Part of a small language model's weights.
Size: 13 layers, width 64, 2 heads of 32, MLP 192 SwiGLU, vocabulary 5470, 1.38M parameters.
Architecture: untied embeddings, value residuals.
Training: a variant of Adam for these matrices, 113M tokens, 6891 steps.
Each number is 128 + 32 x the weight over its row's rms, rounded and kept within 0 to 255. Layers, rows and columns count from 0. Numbers have three digits each. The size before them is the row's rms in percent of the matrix's.

# layer 6 MLP up, 192x64, rms 0.171, rows 51-122, columns 0-63
096:123089148098122148110069128105139140145146129166138091155155086140101141090156192113184131124130088146184168101111143138163114139150118064101073124074174112088138087147161130152115191079072084
112:093092097159097137149201159123117112156080139103167101125127115164128139157065143105113125140134165122182136113058136155141086109123206122134158173083173089164116133167138091111145068181130148
079:149106111077138153151176167099093084051133093153113130091193178170130086103174065106096086117121150177132121085028145119124133153108119168135152128138100147129099149134129157143125133116112126
103:126160112139132105190151141063135097105108194156116164135132111117114132137086143165089094183137111141149112138164149141199112158096154075141119122099109118202098158144168052137110080081162116
096:146146163157139138140227081176123100177087161197120156112171088126133115135097129164076083106156113122139137105182061163161112119094054138127127138109089125116166152124140125156134159148130122
097:116158178123095108084186105105086145142140064105148129114100058169103088140098084157175136109145133152088144065143179163146107170189173158151131135144126111068171138147145127147105126118085103
101:171135082132127156160136114121093140087102168149107117091096153075124060142163083126127132120110073131171120131154208128172116127147117138151135091112141183139162139118157135160099164059207082
102:132146128174171142147141141120089129196143123143132146100176115152131133157162092083193102116112116101125153162119134139145053094154154124056075108102136110141161117134120145091060045154084156
111:070135105064155055156130122167121100111146137163127094087108111148095080130090098164159086080149189117148180058096162085161117128087157109154126108112175109088133124120157151127142122144155166
107:109081142115137097115110223176127142103109140130169131161126143183113131146112178122128171085114082081086106175111085142099152134128181101101151139221154095142150103097135101095152125161091120
102:090132109134179127132048066156122118183121134076142079162155124119114164129118100160109043123144164142183117099122151134177144119109128134171165133079055170126077123149130124139137160141087135
099:128090107121091076128150078100122137168091117171138166165154215116093108129139141194112169135141107172192088123109123094133139113110176079189091104138159141122088140093098127094104160098166137
087:127099109133144134115135092084145100143138176105109148115142119144186097171099096112162167122116093104084132163121115117092068157139105128097059159116120193171154114209105196091139171132185128
101:162135119120084072146130137156155136136153124070194126077098148106194089148119172114068145183135110074082136156132121128104094118109144125144108103154153143198150131069086170130170166119137086
094:153111084128148121150095152136132069104192100133128212122124129128115032118154119167105128152128161160120122177154105060160140122158111069140138097149115156171195142107143096085142111094123138
106:064138125111135077091194176130125114103131145167124116101112099114133114140153187134090126166133163150080124144126153044197128118134137168187138125102160099122170087054145108151139168096145116
102:124096136147067132136125075125091106100125090117119108140127092108144094115171122098100224104189173116133154153098184156145134106164118174149100082165132065143111069109183171147154105124136122
104:119167210147099102061098112135163102142145119103112130120113115128097170097088110148169107115155146186161098065120105116152096136127161149153132196135079133103109125146085123155196176062139133
094:095179091123058183131124135125152148206096179135119137138126091050121099104124160072134151104140154107092138152191123107141126130127113139077124141160175102172159109190116159144083147090130126
095:193124168097128164167105118118082110120128205123081100088118130122107049167153124127165140143085165110121177102110139091178099097184130122052112083156158121100142120099163138159149099119133125
103:112158132119135138158108167103105140110118144171099157146090099078122106119087158066101124130153147111134100160129073075169142166148145114184145160130158123172196151205113068104116109171113061
111:065086108141121105173106090103112145127083130189139151185120096143124176143155156041142109143158163096193175130088142081156090095128167115111188155129128142082150141110151095141114101155127113
101:120098151163150139132122157144098109093168063116156143159112133064124060128160127174148166144164138141124169138157104156125117096136133090137094057165160067072076103129127196138112124144178086
100:125051170129110134164123123141152153079101146138124156136123112102169175104072179091114128189160156126112111129082103143152141117091142130082177111091049132132145147156176108198119182122116090
094:194125124149174161128093138141133091089152154159150082146130150120094114122159108126145177078193105090149140197158132130198114063117112113123063102146130144107087176073162111101120148112125095
098:169149131101131119119129138116112190200160116112150125118109151138095143142077098138102175179072148157171104090204130121195156163146149118115125110091107095136052086166121143133120116110127058
103:154130131103118077126060064104153138121147103182209082089104155111213159159159104133118176121115156103147159115147137144135132079123136122140113104161146101095120169142130122132109050120129185
108:082142080172152084145124114089134096137144128150083202133096128175127177095139118180158104129134144210126133145180116078146115108071155114123096124093103135178097111135154070156159152085160112
095:126164096137197142156114124142103140172156164090145108117115044153082145105142149114076131143140175145126147143146098140065064150104092104139083130078167066126133183134114127136139172170087096
097:090157133194166105128119125084134116151141087124126113104123103133130173081143147077182174141172134119098181071110093101134062143120171178127097138109134166165149085125096097152179121168127197
105:135113155127089119112167113147145140128124162115177137082127108116157174122154173059092166094189154148105096107118046147126149098196198139175119121085141097128117153138088116152127158078152085
102:120125124104169111124164147116181134136132092116175162088055148135195150076117131155147122152191096042206105125155123111141151161110091143102154134084126129143118108055114118115111112173138145
095:096139099166119078094119152152114103125103103165124134104144132171131173161185060118097084103050152138136121119176165169135133084126049114164154133080128151096108149130183150149172144095127170
088:119151141162159099132154144117113146079141176088113185124118136154127125102154076141074072145189133149138091122082121087142094111134105136096150128193115181131142132073137136161129103017112154
097:117160147161084139114117166084135115088114145175141103082104122179182197091129123127147133116169141160043148164071122115121119138103162123106069118160103156174184104130138122092138169133122190
092:140145109120185090103132141139120141155131118150149109127148133129090115091051127091115157090104112157146212118187171145134188104107113200171124123084081121128131107084120134119200122129191108
095:163149107139112171119099126093130162106102125121145075166062144139182178144116096113143108138156098107154113155114064111123109110165158132132154130120172154168100234136117129135042103157086102
102:067158142128101167061146138113140177083189138120121131109088130111142119082111239147150166126159106153101130117096179087138109116068106114122107146131190137157093080120093140131130125118091143
100:126178122135162091134072160157125082112114064110179158121108108125104100141123085197108191142081120127129110150104127118130135157152085122142167142151166115109049112110144187073177103150093168
110:129167119167134103085117123131071085146142127156126161095159110185099181075118148104093088165169138080137184108132109120131153126093169120122116140031111103181172160080146146150128175100114119
096:164168086081095155087135082104125131150121137158129186126119137199112141208185154061120130144085082128100195152159128117104111132146121146093111120117083078127179170140127162119123124155098154
096:057148103117129127114151100125124094163121091176121067099116176159202109088131066090138160160115156118132185101179107083068118099117117153109174137173133108100116175104134174149149155149112121
112:094102188127162099146150127127184123195105167147104156088123120208136109159149137086150100123154125062136138160145107103132055102123123095130090101124169102155172141150122102202112136120145071
099:096140181047132142121096120137122100164095114138191081111071119118115118085106138124118154163147129097176136140161088116156108094085055115162115166152147145119213110157101137171172113169110127
104:150149156106096097134052105171152111093155137159119131083139078100146081154128160101156097126151180137114163155112172116140116070066175114125141150130136145107058136129132083182108211144150112
099:103131173130097177157084185145094142116144119093118155181125075135095099121121070092145115186135133142160165147113127134095140126147099102117188087172160099147144123179149153159148129051072074
084:147151104084102116113124107128122096190078119072088170163103122176126128143150096108142134074173123154191178149127090058162115119080121086086133146099127185148145112108120147184154155096168146
092:118143140125118127123169133161139176122134083099170154123111163117152166198110115156108149133136097180129158076084132111087191162067179085164104135104150144162061126123108098097083088123123065
091:168054160062114126112158151137077069136077107131115150172125110115135109113102164147193105160095150091125178124127112173154112114135142155129108149100101107165164105152118149129214108106147062
095:075178140158144097093120124157069172090164183099128136100107134097113150083111142122026117158094063146160092099132158143156155162171098087195124115121138136140107142141108143131101132134085149
112:140107105134132122118079186142092157129113113084095086098171101103142099092122090151144121142134148159134146144119122169127137105061096131168110138114112196105161111143065143078201105161132223
106:173114126165138106070127093143148087089135154092133118082141181111135058133140157107072155197131083065130105178162143099079103174123135154158139164146104180138114130153124166078119121133082117
098:101162147142130070176089118118113095094134090164142102126203125153125091162093146113156201096179144116163145093117171033060103123152139138111108125110144164103156137142113118137137111187129149
106:087137133085087123104206078074066133140132153093103151121129073140108129111111123134144144125167144147058107132196165142123114147130124115123119132145081158112106067152121132119218136184160100
109:156180068082158133099204108136127136182165092109135105126120135097102125134144118131183129078083121137136127163117112157047104119124111100110111206102151105152123117152047154136107102140116176
099:174097118135100192143108143121068113143144124122097066106083105095097118171138154060113205120151116097128160136154101141119104157153081174052135150145136108138113166105119189094112107151142179
101:131134100163145130124101179114141149084127092051153202156115150139163109169129105125102118163164105159164074104100114128133081153095135056104087131152129117182123167182151119146124042128118126
090:107125048157209115151109162107145124141129125127102140125083108127091131134163173136072131177116086165126115118142067105098163121154075092120111161171122176073158136136147146098140167073173171
088:150177128107124101104163123134066134068156134145092123125126142174094138143157082122167086057167156071074159093178129126103146076187144118131100109148127156128176149136146124136063158077119097
092:144109105144120167175135128121140124152141107154063100119122147130094046168164136130096104154153163165142136091110117130149107123126031091133160153099156118139136119205155108165118107177068064
113:149136119133171114111126135110130126075143144062056140095103113167090180103122128180154160151096131155120128132115211169129071113138133110133162084166154081105177069108136159178090118092139102
096:109093135145146116112083083059155137153169139142100072184128119114123132069129151145199138126094121091139157068135192136114169161168103163162151119086170121095128089145097155073125102119145084
103:116043140136153114089128152127210098140136120058139096129144161111153127110051170114099122126118136128112124136080166132143149113094180172157115093130120188160196134139129095164078108164125150
104:110111164122118100143095089121110128174084130121112130160077170118194134119132084204084077104143131124158126140119057184078135159138077116112093155162125168113164173117168156118122158136177171
081:136173127050144131164141166102185091091168102060115070096166063125124074114155049142147157135116128122069160128166108143113127099166147151123124122093123146171139133124133150144157114181137148
105:173156116159096107191124115087151134140126130175107125121163102172102153119112176103114133117078124091148167120179157115083093085153124146081177107190105192083144097132129112180124150122065081
094:154111108093134143098123134086168126158144025179185142133141153149084188101132120133106090063083116143107169124137158119138144101073161121124151087101134140148122050132109117136194099131149133
106:183088157165105102142135077167126044145151134161093136137072086113165126118107109105134111125187123101069202150120133062112140105145101164142138160122114104172180143133128170111120117167166100
104:087099138090183092142105156135161058113116122123081129103142139144176136186066183182081065150163121121111151155078153132101138092104160127096115165149091127141112158131180137175090111140161139
094:081145163057097156111130186139141124113089116124090173128170093135099134147143133162165107094115159100218112164162137129134176104091162069140116135141100162137072143112193158141125086101126089
087:089158067101114114158131111119111099040130159094164182081106230089122108112119128156164147101127090135164098112109196143111149134102168131114145112132140163136121105117121175105159086150134174
101:109153140164123111172116090134152116109168149153132143117120119120216146159141120102091132129139144112106162139151133102108100102107108157097030127166056185106158124076147076178124187134168093
# layer 6 MLP down (transposed), 192x64, rms 0.167, rows 51-121, columns 0-63
097:078154078128093119187136060128163100132137155142137158113136197170140097101097142123117153142136111064066136156149111162138161060114116201114166122127133158120057137107134133114144075167136136
111:139140155119125098136093134070171143131197099167123205134116088144136135143126112087114142109102121136176062119123113117115106130125120111145157133216085160134101189137087158135121163142122032
076:124194128148146142116079055139134103142091170147101153156114113088051117130138157177130185150135090116126128143186128204101125145084123129132076106131143067090163177130133155122133101093128088
101:149109182150133118108120114124136146121177137078113117154112196139132073102162162077134178099118163065123152104083110140049160148158123180106181071140140089121103133064131143167140155152104135
096:114177142129111165080127048178146113093161108162118131154100119150105156117099133129135117113089164146123166127159131086165180108202121173084143122129130183080154103154050117069125095130116156
097:152165080162133130107039138056148172084143142184122124162163129150095112162133168100111111117117114147135107142126146117160159083130078151106080110166085166171091129077157142082147122146164176
101:112157138185085161133116138078087168121182121139146202161124108063142149130145109121091145138095116099143113134101151144126179138104129123095099146107132195066086198072115161089115094160138161
105:117097132097101102152104157112167126122157138147133145125128173154158112064200113123118174217125094129137092057153068099160130105132152093105087141146118196142146150117146179146062108120140107
110:116102147060149082153097164138114088143196110152126164178130104091148094144177101156167079149100151130117156126121143109132095076163121111117106151127172099059113143157141166159145036128162139
105:156084130061124136116203142141154069088163099154150135105136149133146161172113148090066203062127147175096126149139110142123128094120082085116145139118182092133149122167158103123076133159126101
106:123100128121093167166105167160111128135125167101121190101080090097116088109161129090101087110142189124118187142180134135120122105168056087111109146097169157132084204127143172153145137118154078
095:102085135129116135119174209114091109153156067147083092172110105154120131120151119104135129117128142124076127118086143099058138165120153115122131136162129156121111226157120176181204104122097133
088:159127141160114132174095114090130091202121167144160124135187162108172133179087101092146153109112143132064174118128059135085118174116094133119091093100080176125104118141121149074165157126079136
103:079102134162149133097127114125138130098156128121164112149104108138212118147156145131101152189187098109107123119144126202082072115220123117160114084101129061165118117106091112097114161169130131
093:135092176138130130128100147172151141113168167094147128119100103120129070156091177112108082220122203103116137116156117127148100120147093074128152086092071133134116069114180089176159150126148122
102:121130122189125116081141077153155074126189074083179164155155158107100107122161123175072135130183104133122121095164145110072132170134073150113123148103078196141122133144103172104145145119097108
102:144139077121101100101169092152144148132164161164165131175110154117068143151108091123098105102128104126190114116098173171127149139138154105186108190132094205147089077105075158117088087112123154
102:110093123130149103124097170113144157167066156174151158167155112038068079146128092096128123149078127073098107168152112083159127183124164131091149115113171117185122134117154097130158151147155159
093:088106109140134105106088100086091149119171120172141124111122182175150122137150153118109185165115117141132131164138194136117098091104114124202138026152128102108165163127142151055142104076118140
097:172100119206140157101152080121113153120055091097158137173131136153146104127138147113147141114181108071146142128119144195127126142114149119148136104118066156115126145053111158137114201054110116
103:149120101117055120162103125084103127107119153138103171176131123172190152126122160088161118115109101116137119162126105116165149172090165136109167128095105194115144177129121037106097054110172134
104:124163160124075109103156189143097134110117122094039092169161127108150110135121139196120182141129111127120066112207108152132191178174093113122092139126125097119136135116067126121164143107132108
101:131151143090165116149147140097125101187074135152135055130124185185196134133083160081104131123079122080131102163130123092070170087117126115135207181130133115095135162158130145113132105136095127
099:136122070099130147092085132126130116132148080089144153134170158114087061135071157116095100140158132177164152120086149135115126071088131129151185149138146151085199077202108136159142144156163104
093:040095151070107099130107157091115131138067114126145136104156149108098121144120159149083100143090109169132104115143138100100112192132192187145123141140148160145186077120117103104163139170128202
099:136121117102165113128084158154214131115093147090151122188133093163108141146122088130138171122156157075161148119111103157098167109133139125117088110103187049106119147079165155055121184155123114
106:107098115095122064087099108137178134151121122143129110117096106132118145160170115170054128169212103198135132112136112102114139100089141132166125149138204091122151108139131193124106112163075173
103:153153057112107127151128153127165132132109175076156166151205066122133195097124143090157074118152137164095173066146131170066111135115138109080092107128120143106137162132149146123101102105096164
099:149108111096116095154129108098130139101115111187185155119127199127143110150080155170166100173130059118112082122132112098157182108146139112133085171141072206166127088112139093149119085101135175
101:146124120113143111109156083127099088140127065153082109125158125098091168181096105209172128137111089148131084118093104157158091152095136085135161131192140158161117200147162147140150096130115060
102:137185127083166128034145141132082129111155100097095176116090124143118187117121167117112067149134140100139093162148101126130094090114079176089141143170136115173121163110141143081143201162140151
102:179109175094077154154125097132078109178108113171081047139136144168088110173183163149137111140168110107156092099131122158095082093112125108131141134137109098086105174190154154165124177125129109
094:096112146138090155125111158114143095121138107063156121150127204137131086171113097136141121099135078147172165145212090155136143141115126116150049150132139115129120105099165147165160073048112087
087:131132161089145195063137127195127158081147127111130177178102136103138100179080061146113106117150137136081109153117144100146127100183108163092107102142094147136140079152133074166109115153144192
097:136099149116091095127120096121143107109157141097114106188092160195117127151058199111102126066164150139112117103151102146145069153153112186190090101151123090131158135104124135136142167069175158
098:192151118184140116152155131115107129125186114124117117159114137126149081140076118120128113149116160125152086115097137128150135158075151137147137167134077222116133086128147037119118072070178094
097:172142221147142100131171121123117088144112105127090142144118155096069138149156081144167105114107093140158120104152081099132165192163131059107193111099093139092101172103153094165158137100143140
099:075096116096165138163121095164133111108145134124123135177114129127163082126093166172127083107162096180136159128078076097110111181101136158151180103139144206118143147141096135105186158055101095
097:133120073080127135118135101156099152127187109128177156120135194094124146141104150106146117077124103112157106141052172179113118099138129104189099076138139137147105109193110219145117108114094157
110:145104054112126081145116093151131110079168127088206163119136156142105150106118160185176153106140182101121107133129142096124107169151123093159127155147093057157140057174156134126086123080137144
097:096151115093087121132130166185091133151085135142124146093128078095136118192119135100123114105132119128052153143120125072137162207133125139109164175158084221187118114148095102147110111138162115
099:092087063161135168114117172105132167149178172148048096136105102112105125084140161148109150184117110112094062164115110143156089118144144161173100147088131095131156082086121173156142114173139159
116:157114064168104123158136167088089149059141143119177184124144207129157154088112106083094138177135123146142115074112120110146110154133151106091121127172076203090144101106093149128164156117122126
097:132120093188097113119132192115068068162147113118076165177179150197154133147183112118105087082148144141124146103097162084143149155125098101103143111124119144117095153110195147106181105099129097
106:129101134125071139160143126133116102111135122119079141062184107095201131126096059138137107129159129088115164133151110162152074159100155123211111140124143127115099095154079187169134178099094159
098:106098090138156101094171138155150151104066115109107118126108164125148089151103172087155160133151154125088155136168039140140112119078172128113132175132193154067124103120118158103185136157066158
083:129134062132129150148124121132144084117162126144153105098078129158107156125120156142139155155114104095138099106131173161098113074148127142186113120103223062090137089123127201085176171094143076
095:162105115132104157149120179064148124145125172134102128169107089164168135107167137107140128121146152093107159107147137120086140060105115157147115066119068192160136200147066100124050140138136130
092:146079141152085101145111072120125100132153134206115139065192111151135139124142153179122120069132116055126170131146072121119196102110098138093128147109116112087126120123145129171136186173092162
098:163094064086066117107151119123112084140118134173102175098142068117179076158179148149110129133138141084143179159130109137125093128169070180137110141091086189143131097173154148150105141117138164
111:148104154133094192154110085120157136154150140139100158136111128120112075183066131114140088074089141114142097101132129111122152214114073158153147143127118174109090204185086113161140140084144112
108:102110098126157103129172135149108175123146120138122117116150069118125102117151104122081204174149109105171101131128130131084083215156134173122105170108170100149161139137072152057089154172098096
095:098170081088153113145169169077083183132173121150099092146154147108126157168184175200140091151179113138164128132082119100128131151124127056105133115119124119070081165162105102135140094112151122
103:157183128160121125188132132186112089112071134129143100121186161090127150111130094188088115099133116087118127148159034097127120073139089161095129136124177105152173139147138116198104150102129120
111:112181095157081123124125118073143155131133157196113152091207064168110149141163071165135119155101154142089142078112157132138144143130132119118104144110053063143195093147141099125125123149108104
098:129168103102109068140133102088119133067189112159125164078147194148127140101142115159100116079168161111162130095163146114149139095113151110134128151106118055179133063098144153153118089104157193
101:158108164117119098102155098122133112129087167125092085171113123135115135104141173160130083088126173092150169134116187107140217126152135161123145106063113106098118096078127175116144219122087154
091:134048184118086134197140095065155189152101097146178158092112126119127126129109081128162161144082133102098101119116158137176072118185122119132100102108157093191120146125144124176116108139159134
089:115140127138104087132145092207148129163123169090062117056119144099076173156184104132164130122136140167129125107150129118173129146081099139156116127096186122132107057090135114134152196078136141
094:171108154106124094097174133150201149088204142101164089061136121154110174126128122129145108058090087120087111133133094100159170081185127131154145161136129066134100143130147157147118110099174130
114:086185140159127172105115129101096175181146093144141139127099147133101129116127124160114152157146130157115116067146140153152075093190152122135078101151178048145170159115057078121117151081091139
102:127097102128143140158144109074145097133168129086117075077114136117113098086123166128113153147115095127154174104154162163147111151152133158185121105164165011109174179081119146133140099110185113
103:102129118100110142177125137123105135079152154185133138063152137175168124131189138114090079102146177121161091088127104132055188180090116118135143126115069074146156102130114093112145128126151193
102:157075098137088144134109128180140073116162150125113084139153139156100105123138134123096105202152111094120176164158091128097188138137163136161099135106168101178095064164087165085095101162073140
081:083126188118049113114102192148129113089108072128116101143156100120138115131130158131153183142174146128137102162149172100151149096184109163148081109156072143113168157106191094086107148090135093
104:082073112147165121132097145128104138116072130140110108102136149175147087127133180128119100134096178113108098173080137105117143109127181152106080132151039151209115148084120160119169149150160185
098:093137077150204164078097149113199099119160094169197134070125145126126119132134110093171107107153131178106139120143134133113118128073130077177120103116187103090124103127148120128124091152195098
100:107159148128179120114087142188158106078142152112160159173104103090084144113155142108124140111102186103168083126098110162101151105166139202121099154073118134131132113076123100068147200102086136
104:122111109127103126097179151176132091088191087104149131099153167086149112122100129160125150091113131107119150141110117105149158188143156061163174145129031179121163115144177127163125077136108080
096:141121052187137109152061119124147161088091157126177164131131119113170127142145092063097200183113123160092129153101127107078084164169105156120123093137161108131152156120107109082147186137126124
085:145151121128067160141112122092104151174097091121073141112200072145101171131109137099152150081122138124100158113173152065198120122154113172097141114105092143127134181147129083200106096128167112
# layer 6 MLP gate, 192x64, rms 0.186, rows 52-122, columns 0-63
110:116107107173146177075076126164172090136128106148106082089197162164137156140187122109101115096110107117150072077137155153159110089164136151128116113188152150121058150079083137095111140116154136
077:192106096127114133118099085179108120152143132163132144072095147089071103187153088155147129081145104073118122066150179153141112106166159105169105100177124177135098150145101148153186159093116127
106:107131080149158129117130108154073074109139113097102113184132093124068149078169155113084104167108134089168117178087126139095132188113119196195161134126101101120158123154088167096147180114117116
091:103103089172180080057147151187134165137136142103191143070136101206180113158130105145123110166111101116156106145124123110089127146108086088139100077080105085147141142142154145122099147152178114
097:086099135206139123090039060149165105094157055135105151170079124124102147183118159136126181154128125106126152093140172141167114132136114144121180111125114162125101121088145126089173135103117105
095:094211176154096159144138111068070084104160083132112138120077164183089079147177152144083119110179114154108100167133110165130125129117172131155079130134100161106186131082123146117134126143116114
104:062131119149158072120140156094172172170126098091171132132096169147190129097169123176125140131121094102183032072127126118138120135152165113107131149165120116128063155134095107133126130097167092
129:117199143139127109107132108107101084126199094097167131114073170106151071164151161105144106198090143120107111165112160098127106124170149103120139134168163108100167073073124069187114122114125113
106:192140182145090186132143096154117194107136144078125094127084147117132067109203093149141126151137159101128134096105095108160132073168097127166110123147182130058126130110085116181163123113122115
108:116147146164141096093161137087174131154117053138086118104130169202148171132115091146114207134147091126171089076110140124141121132120218124102180108181090119139138114097129165103126114159134135
093:133050178137115098131131124116142123162086148100155147148117125189198189136110089094162181108093100142097142195111135145091068156159148119155130082105104147114083093138163169119176110136143106
090:106130085192134129107170136109180150111172174135110101127105125129149107140177135102143116200155108100087080155118114148015116111174131163151075114148132085116152091157083145113130097116151098
100:118129138127201132037152085098157112095139153140167115113148125139128100099124119169141122142198140085172064087146152161114099141151126121109131127102191075080096089137155107160093110192118137
091:133117101106121096132132103106090077106143156137102121135111085103075135146128116195127094159125164160179164145120154137127095135134141118183130135185182047069132052115185139152136114072096149
097:111106105216129069143132120176165133133145147085157184098160146144121119134105156171069146125112114105152085127136151101110072123110103187126069150070104150155085162120176153122158178092104120
106:112112140138094126133141077073101206132136129125134116126093119098092107136161074174134152078132137153097117115160176141150158100203168133082210066129144075116131095109123174115126139171154134
102:140106142126065113146132091094147175084113138097123157098117103186203172139149153143155171095146134134188133077109151104156104123108103129148142135161088206041139125113113135146139131089084091
096:112106156128145201165113161112127135122105163155217103113147157114182175062108197112108113180112139070116138109134097130128124099137127110135145106105131079132142137154125141078176120106052169
098:091102054115157151163164175107090087136135095134103105083132158130110104120177130123081090138113106180191111139128109127154107127208158158094113159131065150174133118107143152154131168135119055
107:121183127151130094143105164141121114132126091120170123114094157065109104105094147108092169095180142106096156106124138124138090144202154155199113087184198135075132135161090115077119154106084100
105:114094189132106172099066097195183168177124130078171153129051129157085121111104167086136112105119145120104111128105161157112123157140151087111170158126102135120101101170114137091176097098084113
096:133093091111117111093152193100202116163094146193069119118125128157196171160128134066171118133045117105154130129141180141109110140097140111138129172133089137102130187142120121172150117124102126
096:153183162134118117110148095123150122123157156187091087088086105092134172096162102136103108106095136058132108161226115101144125147167119156139086142137141118100094186098163113117080168174151154
092:066150141110162117067160158130170044193140119175101094075152133172116133093099128108188120123127103103148097129108169162094168134149128102140119117102128089153105087185121122122123099147180176
089:184146154114146168086105129124127096142136129118122114143072144166088117089140088055136155164135151087126162111137114134130153096116183155062059143111108150151150082126163097137220106085160151
111:116186133123105074082136108113084101121150130166127118096124179098149105149090150160188132102176115056166112097177166125139075135179149171172142129131119139072134087146137130129143138077184084
112:102118118122116131185058163093164056045162105138100097128149085170141083201147080140135109155134163112130136112076128108143103098171143133137108143195184125129115146103100132123138108140162113
097:056103140085168085112136138133149128147150105157137160107130144150133168077166158189096096141162169144157144127098147097062118109104123102111169163117061170092136147089068071169147164110144138
106:140159122082094118063142124130108064148150109164189162123164122108151074140155167177150098114103136117100133063083167161094137102085127123157164143144163079092150085153135155121172126055141119
098:150135068165188155098149173121083095153149123135112068119109128158123199166136192159115049156170098098110139118143110116152136120127086162110107133156118125099105121067114129099169125168170076
107:135126128139157133082062096104122081130114080146137030118100153113094160158164145159169068128150154147113164106160125193152132093109150158153209135128120130097082104101125153155123164110170117
096:166133119092180032098113147112092110153160145167196082082113139100108120162129099097132140141072106111152186145159157130138113116145101128132091145107178094154136120121073156151153053119141165
092:128171150097102088121223135128107109116145127069117107083106116154166098066134137087157156131185134115118097168169117088096107101098145122143126145124134097115163096170103157193206124155168127
093:179066083147164135141075123077145099197152123118120140156102151135169115112081079168131106148139118117083157125153091203095076118134115109122085156131169105133138129131111160143071121185072113
091:123104090200173089161092149151129160086161158083136145135166063099173081165132170119088109100102122148120103171111118092109112163134127109189172083096141137080094102173116147129151141100095166
108:140085165104122142135127151133129056159114081109081116154109206118129141174189127093129066103125129102131119074212125166109157105169144095133132130134146126090074146083119159133083154120076115
105:143135114084082124094082155131159115090143135078167139092154225093104126153097130142118158135192099107167163149119146120154129100118070157160090148181127116105153088119075154121164176097097164
095:205105159135094115118138062115126125186164123081126157107126148161104148126121128117120064095142180143172185068131168148081091104104168155125104124083157119177105063103081128121109127107111135
121:156176108116149129133140170062199063109149061136141195140168157103120100108135145128115104144106118185132091133128120179119038113118179153170102144131129109163110115108104150135141103105097082
099:142133163139101171056080106185139154142123149139120169101120171176119130166205132176063078144118144088095118108105126161107126118128140156166136167166113075115135104092097119157125162125053111
100:117130073157145157139151172116146156096163157123172116137100068122125151041112177153089070138132096070164088128112166204105114136145095136200092139151158121116152105117137111089115141127136087
117:126104071121128142118180148076126139123133071101155130092163167125084208101156163156093115161109101115178047115110120144141096108154174150062116175150102136171131159163101172110148139154124116
093:141071117145069087151166054108148157110127091165112106134128144134112172134176076073115130124062141128072162118147128170157139078140070132106120171168122118119116179134160187167112108143097117
099:074148128114114104093142142128102062108164142184135135143098184110164188145094197120107143159080100146113154105133119080060123125134111128120117123191155133130096192062176093168135121124112118
087:129141142133158107055130087099078130136107152147103117115129136122151131138173114098175088180097234128124121087102127135125093098133161186162119140137150086077118219120155090121151140127104159
085:127160106149167133160183158111139135133136141075186133111145168095080128153078146100153103181082108117154061157101157176119137140173095135105149125110100147101119127146155087042139067172105106
095:142118158135128099104130102185108122129109174102103174160093116106126107175150108110124141137146181147108204120131150113048122062192156111119165134112128134107162089154091155158135070053108162
090:118131154107158175153142125175141130091156113116124088112090138147080119102075170071122160186122114092095074171138168151156135148180154151124107132131113082141149078208098122166102071147135079
094:178142121165064095059150099159104129124144082141106180128074087123160133158118141105113169136145114139127153117186122109138101097121091136146131082166102108148170087179113191187184126163087140
111:104097082107124080106108188108152121166142110116170118100136094114124132066105162145138172118150113138103106143125092111120083094104147135161147120110230089078206081154117157153162104182135140
103:083094072156101090105212197085130122138127105180175142125154108142158159121094113120122127140191119124110140111115148154115110062140115137129128131144191072151136088120109139102085078195152141
086:234144169130097121099091144185137163116109144107141119123061090135119065149098139157107158119175089114139158157118144119045084157130181095129121107133155144159120142172112103134114080105144108
101:082117170114136110086141159144163137154143154140118083143055116153090088072101139117139119117114210115099105142098155216113123162148107129152123140136139138070164131173084122144170092144066090
109:162198065121149172093149100121090109108138119101096120083193113122090192103158168053119107144121159076127152108147117154136121077128118142164130083091138134149164109146176152185145115169125105
090:101138170102056053130140098146161104140112182145116178106082119151171172130154071162185105106118134142086124120081196167104168140143136125147141095097094134128161137178162114158129094092120114
110:149101117158105090118096146172105064123074195126084081138072099176111179093166098100155116165160158073123129099107129136091162176113148131136090134119085124118102178166159133162141166142110169
091:158124151155124053132156100136081094152112101127080078197160138131167140098146083154131112131113174137124166061148147096104073136055141134137175114106164113112137163115144167133146107181073152
085:186102143122095178095100135148160145098134124122139044091169155160095128145152085142150146098102135144115094060116111105165126132170194125129088142162180132121087134086098144099151078055140117
095:087109101142128080076112183149131079137106152167088054164148128149163120120076163143078154140149139129141101184155109140106128113074123135118220111177116121127141149094170150136108190133157148
098:173167131183107120112106098135119118145159066170166098107119139096110105137159124129076127125167204148121113084154087132130111094169215139089157094156166156122064120107071125093145113114123087
106:142161103172134092077123205154098119143124132136119074071119172162139136132170128123106123127205135134120107145166148122109057045084180100120057132157127127122121118116125153138171155171116123
100:146110157130167150077160078154181135138134135151178070106101138107099135186116051158143109137134165119083097044191113128178112082119123104135139185145142112072110127100117153154146117106131119
097:079225139143121149113101109170162146130148135154137157096120163096128125169084130162120115076144134155156086114054163118131108134158135121123075110174098158086134107049132093163110116089167168
077:091094129124134073148149118115142114085143100179143070102138115085139147132142112223173129103121132127186128133075147121132164076173118136183143135155090139119121139043157151142057140104141110
109:176153132150133107126168126128139160093154116107182123136161098109133168093080141129111092155143104135153093033179089166126122111130064160110110140139134058075139122154117121173190155086087096
097:136130118078133067176176142139096088129130132108095175186112088125125101116100144136064194191156088074137111092120098136086095102147156183103088146178170099154095118119126147163130137155112130
105:165147079150124144142117117131139120189162106147190154099108146131105136116160094115132136123165081106138099114096144172202060124083169163173090131160101171150098100155106177102098074129154067
105:181196068146183131100133058179109138101134159167112140110146113145139148163093174122074131156140096103166157134152130135133098066095104177172113119118115076136146186100135123185107111132131090
094:086142171113122093124146142146168104159112111137151073130142121151068197079135132210159100113142183182139120052131148126140135096082151096144171101103112101105134091136147114156185104157166108
085:121095103122147144134080152145131121114102106094167089173118108177094126029100126120154079159225148167146061121142106169158140138121169126125141114107100117151086140164105189129099105158124115
114:117139042180207114153132128120140142138159100106093171129152120144112172104133105152073131113158138096172128099105147190164045050123120147135096141143114136150115146096121105092070108112107140